Each number is 500 + 50 x the weight over its row's rms, rounded and kept within 0 to 999. Layers, rows and columns count from 0. Numbers have three digits each. The size before them is the row's rms in percent of the matrix's.

# layer 7 attention query, 96x96, rms 0.127, rows 36-69, columns 0-47
097:407507491540387509558512464523500530424504479569504527542473543548439425387485540567519446572555571488526464499413429523478552468487509527507538
086:402481509507542530511446530510491514508577385486357446469532485518450458560477511592505456473568487447448483516436435534473474501422453533512538
094:488565461542553445472513584483550469502469396482531586506526491487466464550533449537505471556495532482546448567456429476462547610453362460553496
084:476445504541549477472504494459467493472468500445451443466510509523522472460453522419520538482480668470377417533531498513473555478520560519415542
083:538505542423472606506575506552514440552477446543505559550445502456598471496538517507505532552493497486495502516525513530495506576456398411533568
086:468594488493488479513535535479474451475456540498387527429442507483541486450506493580540440575429524502612489548448379545457505551458457502508492
087:540464507559440451428531500550508518413581520560490524536480418549528462477471478464492458477590559422457546460401512512607546494467447447489474
095:556506564511525549527563525567523449511545463365402512533500523505484487566584511562457452473493533455471558454513404426520567546460473505448522
081:590627595515395508510527571470537531564479471473607488493555538448473516473469448533547496510434551479546490442451590447486514452531473478545498
096:578472432514563412603448478491450447430509617541467509483489565466521430437474461509515575409527537422485523541490548525522521462549528490580505
086:493618459629371442511552487381533441517451475516419549492464468453566426435531481492504474502535442507482535567509433492445551518490540528511445
083:481519428521457530550513567363597484462459537492530531475471549504529476458490445489513461453522494484470505476505538471524587472473536437579494
083:512516469361392441439561497547493518534511490529469614481517475476526524505497499498576454454442499435562533492462477530449640513483511542529433
076:413501527587469453458465490555377504500584420437437545449502518523485601540456565452455544513545521450544531557433413543477495454528576550579406
091:470537510553484413505509492506558473485531497552473554501505554440424489442492581580651526434521513530547546583485440478470439476458461498522439
087:491502567466539502517546527510429474394513516481531538505453452458591439393522457446493505563511484510552509434438506491558514446300479541431439
100:488563420491528506521488520462475461463467485579528460456468465479516544606568592490452477517501528482504510501439427444491422483419443540491412
080:395482521532461405398495554529486427470458471508458500462497438549565495513533390481461460549542549498482515522492471433517464494473396543492450
085:544594465425467494484500492486503507468501655389421586607534418447461537475512484607496518510463499387524491543464516473527577522480546469490498
096:430440495492508511483515468549505543591484510534431470499504438585448487533498399507527492464482482538547460532534445531522596454526497528492475
082:550439532521552470533522477550554529470496470377467448576523546531474451609507523522582506530534466446536509545543445402485550431421429520518540
091:450470529456463429467508593479450515488514458532531511573543488493464527512465536528508440462391552647550584475473469558569556427462557455433471
094:503576451482505464467416495473518587455476537555535527508472483562531520526465442533428522399440538585520526535474574539567432611459478408436512
097:459528555544477600503606500475501498572410469531559472583599546547458498508538451546472530552549469491492434418524501581510472480478484468519480
089:518548512482520549534478504487468515510455536569478535507447447413521405447431502424463468431416513443446544458443498604547430467518548398492522
091:450421543596453488554579543560493472563493503498483538529608469483488553413521478512394446452451499540429378528584509491520479475499510495475470
094:439526522438431536435499517626413518485471497419520467535555539539518474456529527488465503418454585425546434512545568461521555467471572451494468
089:429466445496504559473449570524464490458545492455545459507442476576420491544477448438535465505564581481396458501561564471518584501514518518495410
123:473520515495425539420430502434490484510629520407516558481449524638477548559579548507500548463473517479475526475517423480493545551526427503500552
110:514564574433533456458519526559528530511563427526514455537512471432555476549423544462634488438494480485567461532459547493446549470448580506566584
118:475490519571535500502511485566371594476451453564561505532517554514523474429469433503500539404482435383502519488467541464601617482542473448515502
120:517447552614475564476410437549507480479563523541520481477525357499487489586484420620525497441454551533512476490461418515434465482478464535564412
119:486502390561490471561532432484613565541432416422525497455616440399504454549578475594538546491461487499503514390521473431540449592581503583516462
117:466425445545519522447448501543512516535550502461467662511501494471523460483479487542532502567496471551497440467474539451566491431492536509538503
# layer 7 attention key, 96x96, rms 0.128, rows 36-69, columns 0-47
091:551526434552508526568504508493510494459415517601471563522563567481469458405507458490503483561531507454514519435490494507521561477469462456543642
083:434430482528429386492527551520399457476547480573385543474540520550473497557493527568464414584523563497440547522498429520501512448343554488472508
090:548506469454537471453544618534505600495540457587410510460427403456467545588444427460458516497540481538504484561530473471469488541437374534577491
080:584503501570405492499491532471495439507507470501484473501533526521526443553465500436493481495588624476466467490438544568464542520487500559446409
078:515479500475548475554449526597447530477507495562524550562414500506470540462461435615490536528524556500431579538480396477460500535508383479481476
085:440587448493547498472527560502461496408518591585402498494461527493534499439491397424476528543543507509594534519512460485489508476601459508479446
082:511559526560374491536499461484552517515452496587616583517451553584385462523527508448545475463428473492519523437471524600438478533462429520534470
086:503496471466516558450517563478490451464451485618515533528483497468448581495511436498383494544467616511492541489576513513577474478505487485550408
075:500490545470451478535520545455525502567453487467534511548551568391492480489457352517608578498468559420523514451508567472521434489511553405528452
093:555574519451510542593434490456517418461461526512498543469552547439502418380563514543551543442504438419561457594480500603431513579549540536547555
081:547537471563414496514562561437492436510509551527521457482486527458579432460509438519419507511516496441453490482561529484483445483495506444420494
074:504477480501573594536444541401581502508464504481505433550427536510486483560488488471463474504513507490453584510481450540489466484428534509552610
081:521532537391569539464543451485458490462453506558528530447569588493487456590466471477566542486510532481512500472546530502452564435464437480513433
088:457551497519533494422549421515462473504540518530454518491535597603536519448514542492378464519509483459618461514473558474442493438478585537439499
088:506501469498497487447481488543460542515561515587473486471559570395514531428506440544487490431494515579455467534562472558447447488463487481503465
094:471487531507505563484472480520516532433463434445475613548566497500477401358555556486502557551621462469512492441519538497457497540421347473539452
101:498587420494544509471545472520521584500480442545376421500469550481418514564523521523438521440532524424418491429497458533503497520471449581500455
083:561482477471430449530482518555492476592427452475473372452515531642524491522504478481474447475510604491511480490556547501388558536516481436519498
088:540555434405490449542531544450400562487478562485536613561450497415495575457537522467504514591428468471492567499614535531548424490447527453501403
086:563394457518423432542513503557481418506514479476487579555475520488497538571471590463519488513555500505541502438530586475492576425426423576502514
094:434499540426563492453478576469454485459495480522554538503476494557461490532523487521510425563413469530462542484561560496561460444440505516570450
089:412508552487438447572502448561584544498498486426469574515563501478532501487554623541499523502401495500573485549530571424465493461455481481506464
090:581514520495406506509431495472599563531488538438427462603333512496486616508535500551519486380541463524518532458456451470551506468511549493476526
095:417524524477475540581441487566499434564544565594538444540461456503472619541463458492555495593511520460543498434518414489484445506442503516509568
090:577536535491429524507505471502536478484441450561407569546418600512513486359419560473531414387504503439543501491434451545526432448549559490427465
083:457436500527509497557489467433517422570571448517529520397539494503515582456423594472477471448551575521540431513455580433499404458526464565473571
086:490538550470456545452606418502475384517496505442623533521508510581568473439528533517495528441501465467514540526488648459530430485427567463499501
087:613458487515437523488466503496526409492535512375534494536460565597449386549538523438548500538471551475503496527566615485507592463468509445529473
124:510474444589483581526415504524546485460452514534449479520559622523507532483445508446514497511518462495458495587437385482568517530421442555519474
115:490408538441524523436493512431589506474507507491544499510542456462469546563505430624583453375527454493504563555511541492591586507453484494559441
119:498515527505441457529423388495458479496461418599595460576453484459545437536547494464436543511388492400452490434542548433495521513546462597502573
126:601506448530436424514429505534498436481566551548488520537569468484450562520556499517506520450541586569570546414558454562510419505543477408433473
118:550416470508450488602530466506443597442517547434481396493445448465580568488484408546482546512510452537452477558530537523489493631547501544591430
120:534459447534505429474460514546476485539476583453496539500513501484536589450430482569530578461548448540480518495470468534507508550466533461458593
# layer 7 attention value, 96x96, rms 0.114, rows 32-63, columns 0-47
089:494535486506435507530521443537467488619509463534430540542411503643610471580488444480410496525523510472511569498494492464388456471495508524525524
083:485490564527499456465520387544512542554562495430463532486438471494600487517505478489489519532417439552474488533478454450470503524575507492560518
081:415421566524539585544450554480436489476502561484437487539576546444474530497461456514485456485451609505574513526574556534506513411534494453491502
076:480458476500472421521524499561433416457440431547525488524501508472557491482460344460538560489608513459582499547426483456484477517461570504489521
087:569422479471510529576451531535589482600409464505536406553477525479416444435516578510460500472497555505545617520548541566546472520587458559442464
082:554595585479507537534427438530379432555435449494542530442577469518577528503535436596561466598532503505452495484459430512592523438491540436431453
081:567499499379431511557413532606449424437499499509512516457460519549541586414534481518563464467396522514550487538530510559593513547487422449517560
097:635463530474504466571520523543482511482430472481414546520504589465485511527628541478449504486558513495584558453524473504505525599419401590436489
076:531400570512463467574515531480550520488560534426449477463534512547405498387498480431531580500510500464504466435426526520491416511445535477440514
084:472474519428464605434488396519459521488549567559434406450403536488499574479519539514547500513558546497444431602433514435503365462511521473503498
077:503538573478536555522489501450551551512587617548541402534497495393542571481458497450533490410410395513443417486518518564472557473553490505519453
080:418437497505521568536501504540501475531475532494566563567523492597446460543468484553530519561425466448466472425456552432521470490466468513608432
075:424460520574503500440517484473523483561454517462447589555485426577515487541554501508601539491439512442491448568482544481592444437627386454520593
079:557524441452539486496460569469426527578492494422475597508437589501481439499476543548555483602514470427440515528456595585426486586545452502504473
073:536512489525377554518418479501505548506507540487595505539462442618545412516541613462503399426539547589532456600497500449476458637502557516416513
086:406450480563375522450500494448544552401461549514491434441594564453552474551548489497514502536474529440490489545431503468452471449476482465463575
076:569532426490662583381535620503563510549516534539569541520513530443551543509509519422503453505486490542477460454448483449584493431457513507504501
092:529561607475491400468496425505503526471527646483468475474477518460420452536416523424630471559486598572469445482575514465479495528538454483511518
085:552458495492533519537550484493493494502517594364580460426455581551453465562458412519521458489466514469451457520598456528460531555558482477498531
078:476544526497442518510543571491468580541452526489515495548521446484524547499699496414550476472494495486457431527525506685512509503459465456423530
086:508532549606538515535456447481434442476479524562398484506518552466580561472430510439405438529539492398533430513464522513474529493572537478517585
080:559492405475541458482603493427540549492480630565549531400563519535536544401472539448505494529506603453469460423458468458552487517459527534469552
083:437466482556529562420530477356486467479545544454523568484564513492488565513568557551432519452494470448538513342549510492495489558535597525453523
085:528449508438505488431467524507648494503519438429476514454611584450476453525452495411472383596552552462532519534473544468507441474444389543522450
074:541494606517435496454547547573519465454414466546548385404480461479389511408475502519488543472546450538442520514527431434597530560499568549412596
076:501455502453487420507544470618460439532506493453490427519486403486479454426522608500447493605501523542474452547569554404452553450484532403489477
073:582433437481558588444488567521407485560476497482476501487412413525457455468521498595569466467478544482463488449491567475411495507455483576465605
079:498540529474392543523428475496547468477393483513510585581490536500475417478570469521506518566481576476497468508472516431481515504602521552509479
081:491651490583551335574490406447521522498451510509527529486522477491471588477471424542538519526491515542475490621485447496591430515496507460443458
075:431538564447400553461515608457518449522493464472538475439447486524476546485460536533572589553493486484466490489527518629465561492469463570437502
080:503438551553486503453538526556575496462474450502458496491504509531642473586425511488513599515501501385519469497527423575521563511508571438386501
080:453442504545490475505520478481525438580441596438591492502498460485500473544419501501549491419442428498498489502499478532553482589545482466497517
# layer 7 attention output (transposed), 96x96, rms 0.0893, rows 32-63, columns 0-47
070:499554455588483530411525618574508565518503505475435489506524498371462494498470509534548463446403524474517446528455501495649566570433527579532562
073:487473455505505528506482535451583447463464509509421568506565454547525482524455454422483449510592445492432566578426424498546545555421470530417478
074:440578463459534388528591477466469495486458419628555475461520481449532448493416494455445548554557487530489520504430410458498480511479469504550507
066:539570503534521621497537469364529495493420483509480552477482507595460425450518570504486526485372439498493486498520519414471560552496530543537427
074:517476521476483526446522459507355545518474358472536488490541514536519473528565527396443518556553461485514458410491537558489473362514563489498586
078:507410494586556529556611498417540459447564514496479504500478477414435447500517512358509468390482536519503544499480548498520564508434450503500458
077:471477502540524477436528480484596650595481495414533485399578469528514517544444558436535469541559520473500536507447548492420493464502546489457479
090:461486481457488517469517490444441535487528532468550451484473482476504554421467498531468532571513484453424466494499529526507510513465562416507522
068:495626486459465509419383503509539497504400528484518502494488496518562500544378572445437472459422449549604444487479485476510522451571552543538534
080:508599491585456406526486559480575507556435483517526546462525519442514529451521478506507414437422493536525518478476533489486568462531470466404562
067:447429435527525336472401497539465483526516501394510552493558505511497548490539586559491568533551437486538590488467399467460522534482557462443593
070:490566526477555446560543533495561521467561586437461558462496493511492550475584519451505506435443543473458397617550450471407477517510594580455483
066:555500487512511559564489532464528433431546502432533454486546485503607530487533483488468536491496499525508550536507444473525559526415532569517457
082:501455571546620598396610389538505432498519440516522474488503457541423550505524486494495583476607512558509524503565442519483482476551490488473504
073:564488579537516470430541572540515412541460388616440482458553607525536506479568515495456547503470483448435544481481391546543504429498419489575506
070:553579536484473492542498429592488498499449448547437586488406476552483487503468504488523478502481474505505516351547561441502414579550465507455540
076:487493498458438427561515424544455548480491494458449501436537378466470581450482485571440573454630503564451572429585557586423539508566405458469466
071:527552387509486514473541551478474467554514457453513527527448522427512574509546437622573509494507450427559554487373511492563522436468514483590483
078:527542557438599528493477551447495535509463476505452481527575429491530463441373590509457472482566527467545568489466489469442510417500632502557530
082:394500505443574440476514443573532511453506411486489508480429509526471582573452478483438458591487477444447529506540519468399594474526530514516545
080:523528421483474486537573533470575519475482547457510563541481416541466420488483459516625450457501510554571543550506439382529538527435415495484572
079:519521557453417473567537522431457494390537509417564403578456442472478481467453475604443508480518497486506460464520510581413525579564545533560515
075:557460503417540396520484442540448538553550458570553465510561575499504404506383532467536464421501540476484508536461374536511435548488392463494446
078:432523510494469612582459438475416549512477501528486531558429478574527473493490489541520608399524487496444564451556471557516482474504622538541499
068:510543476565581618536540494499532583474517484376435543499391541497588558532452480410529461532463495493552502406478498560503485499474557496493511
066:574537471525449539503426547418512588446539479476470543470535546486472504491468459497513503416431484472491549504447396538567462650555545506496512
066:538549512431508552548535577451559517512520505473517480523504434500474559511566534414457495518434499495562599557504447466551533438551567430441394
065:573467559495555514441542493544464500523493534477425497490476510509507563440426519462511534482496387495519504566497541552471477530461473427443554
089:475444531525493481506498461502553479441477607591479519520462409493516474506453445487552452475445458504482544505475482479434578556480439479450505
079:608507434550492505460503498545424549525508541459504484559451497459506449511438539540459513526481375492534451517574572489453430488565572395516500
072:477681502402455515496477469494464518520463578429515501474481471475490549484504488501503482436563482518544409479444537484536488433503521535609573
073:528489502489524464563403524466394455491588466572457530436463497566527443486472457570511479541545453512451559506512557502475537430437548492470513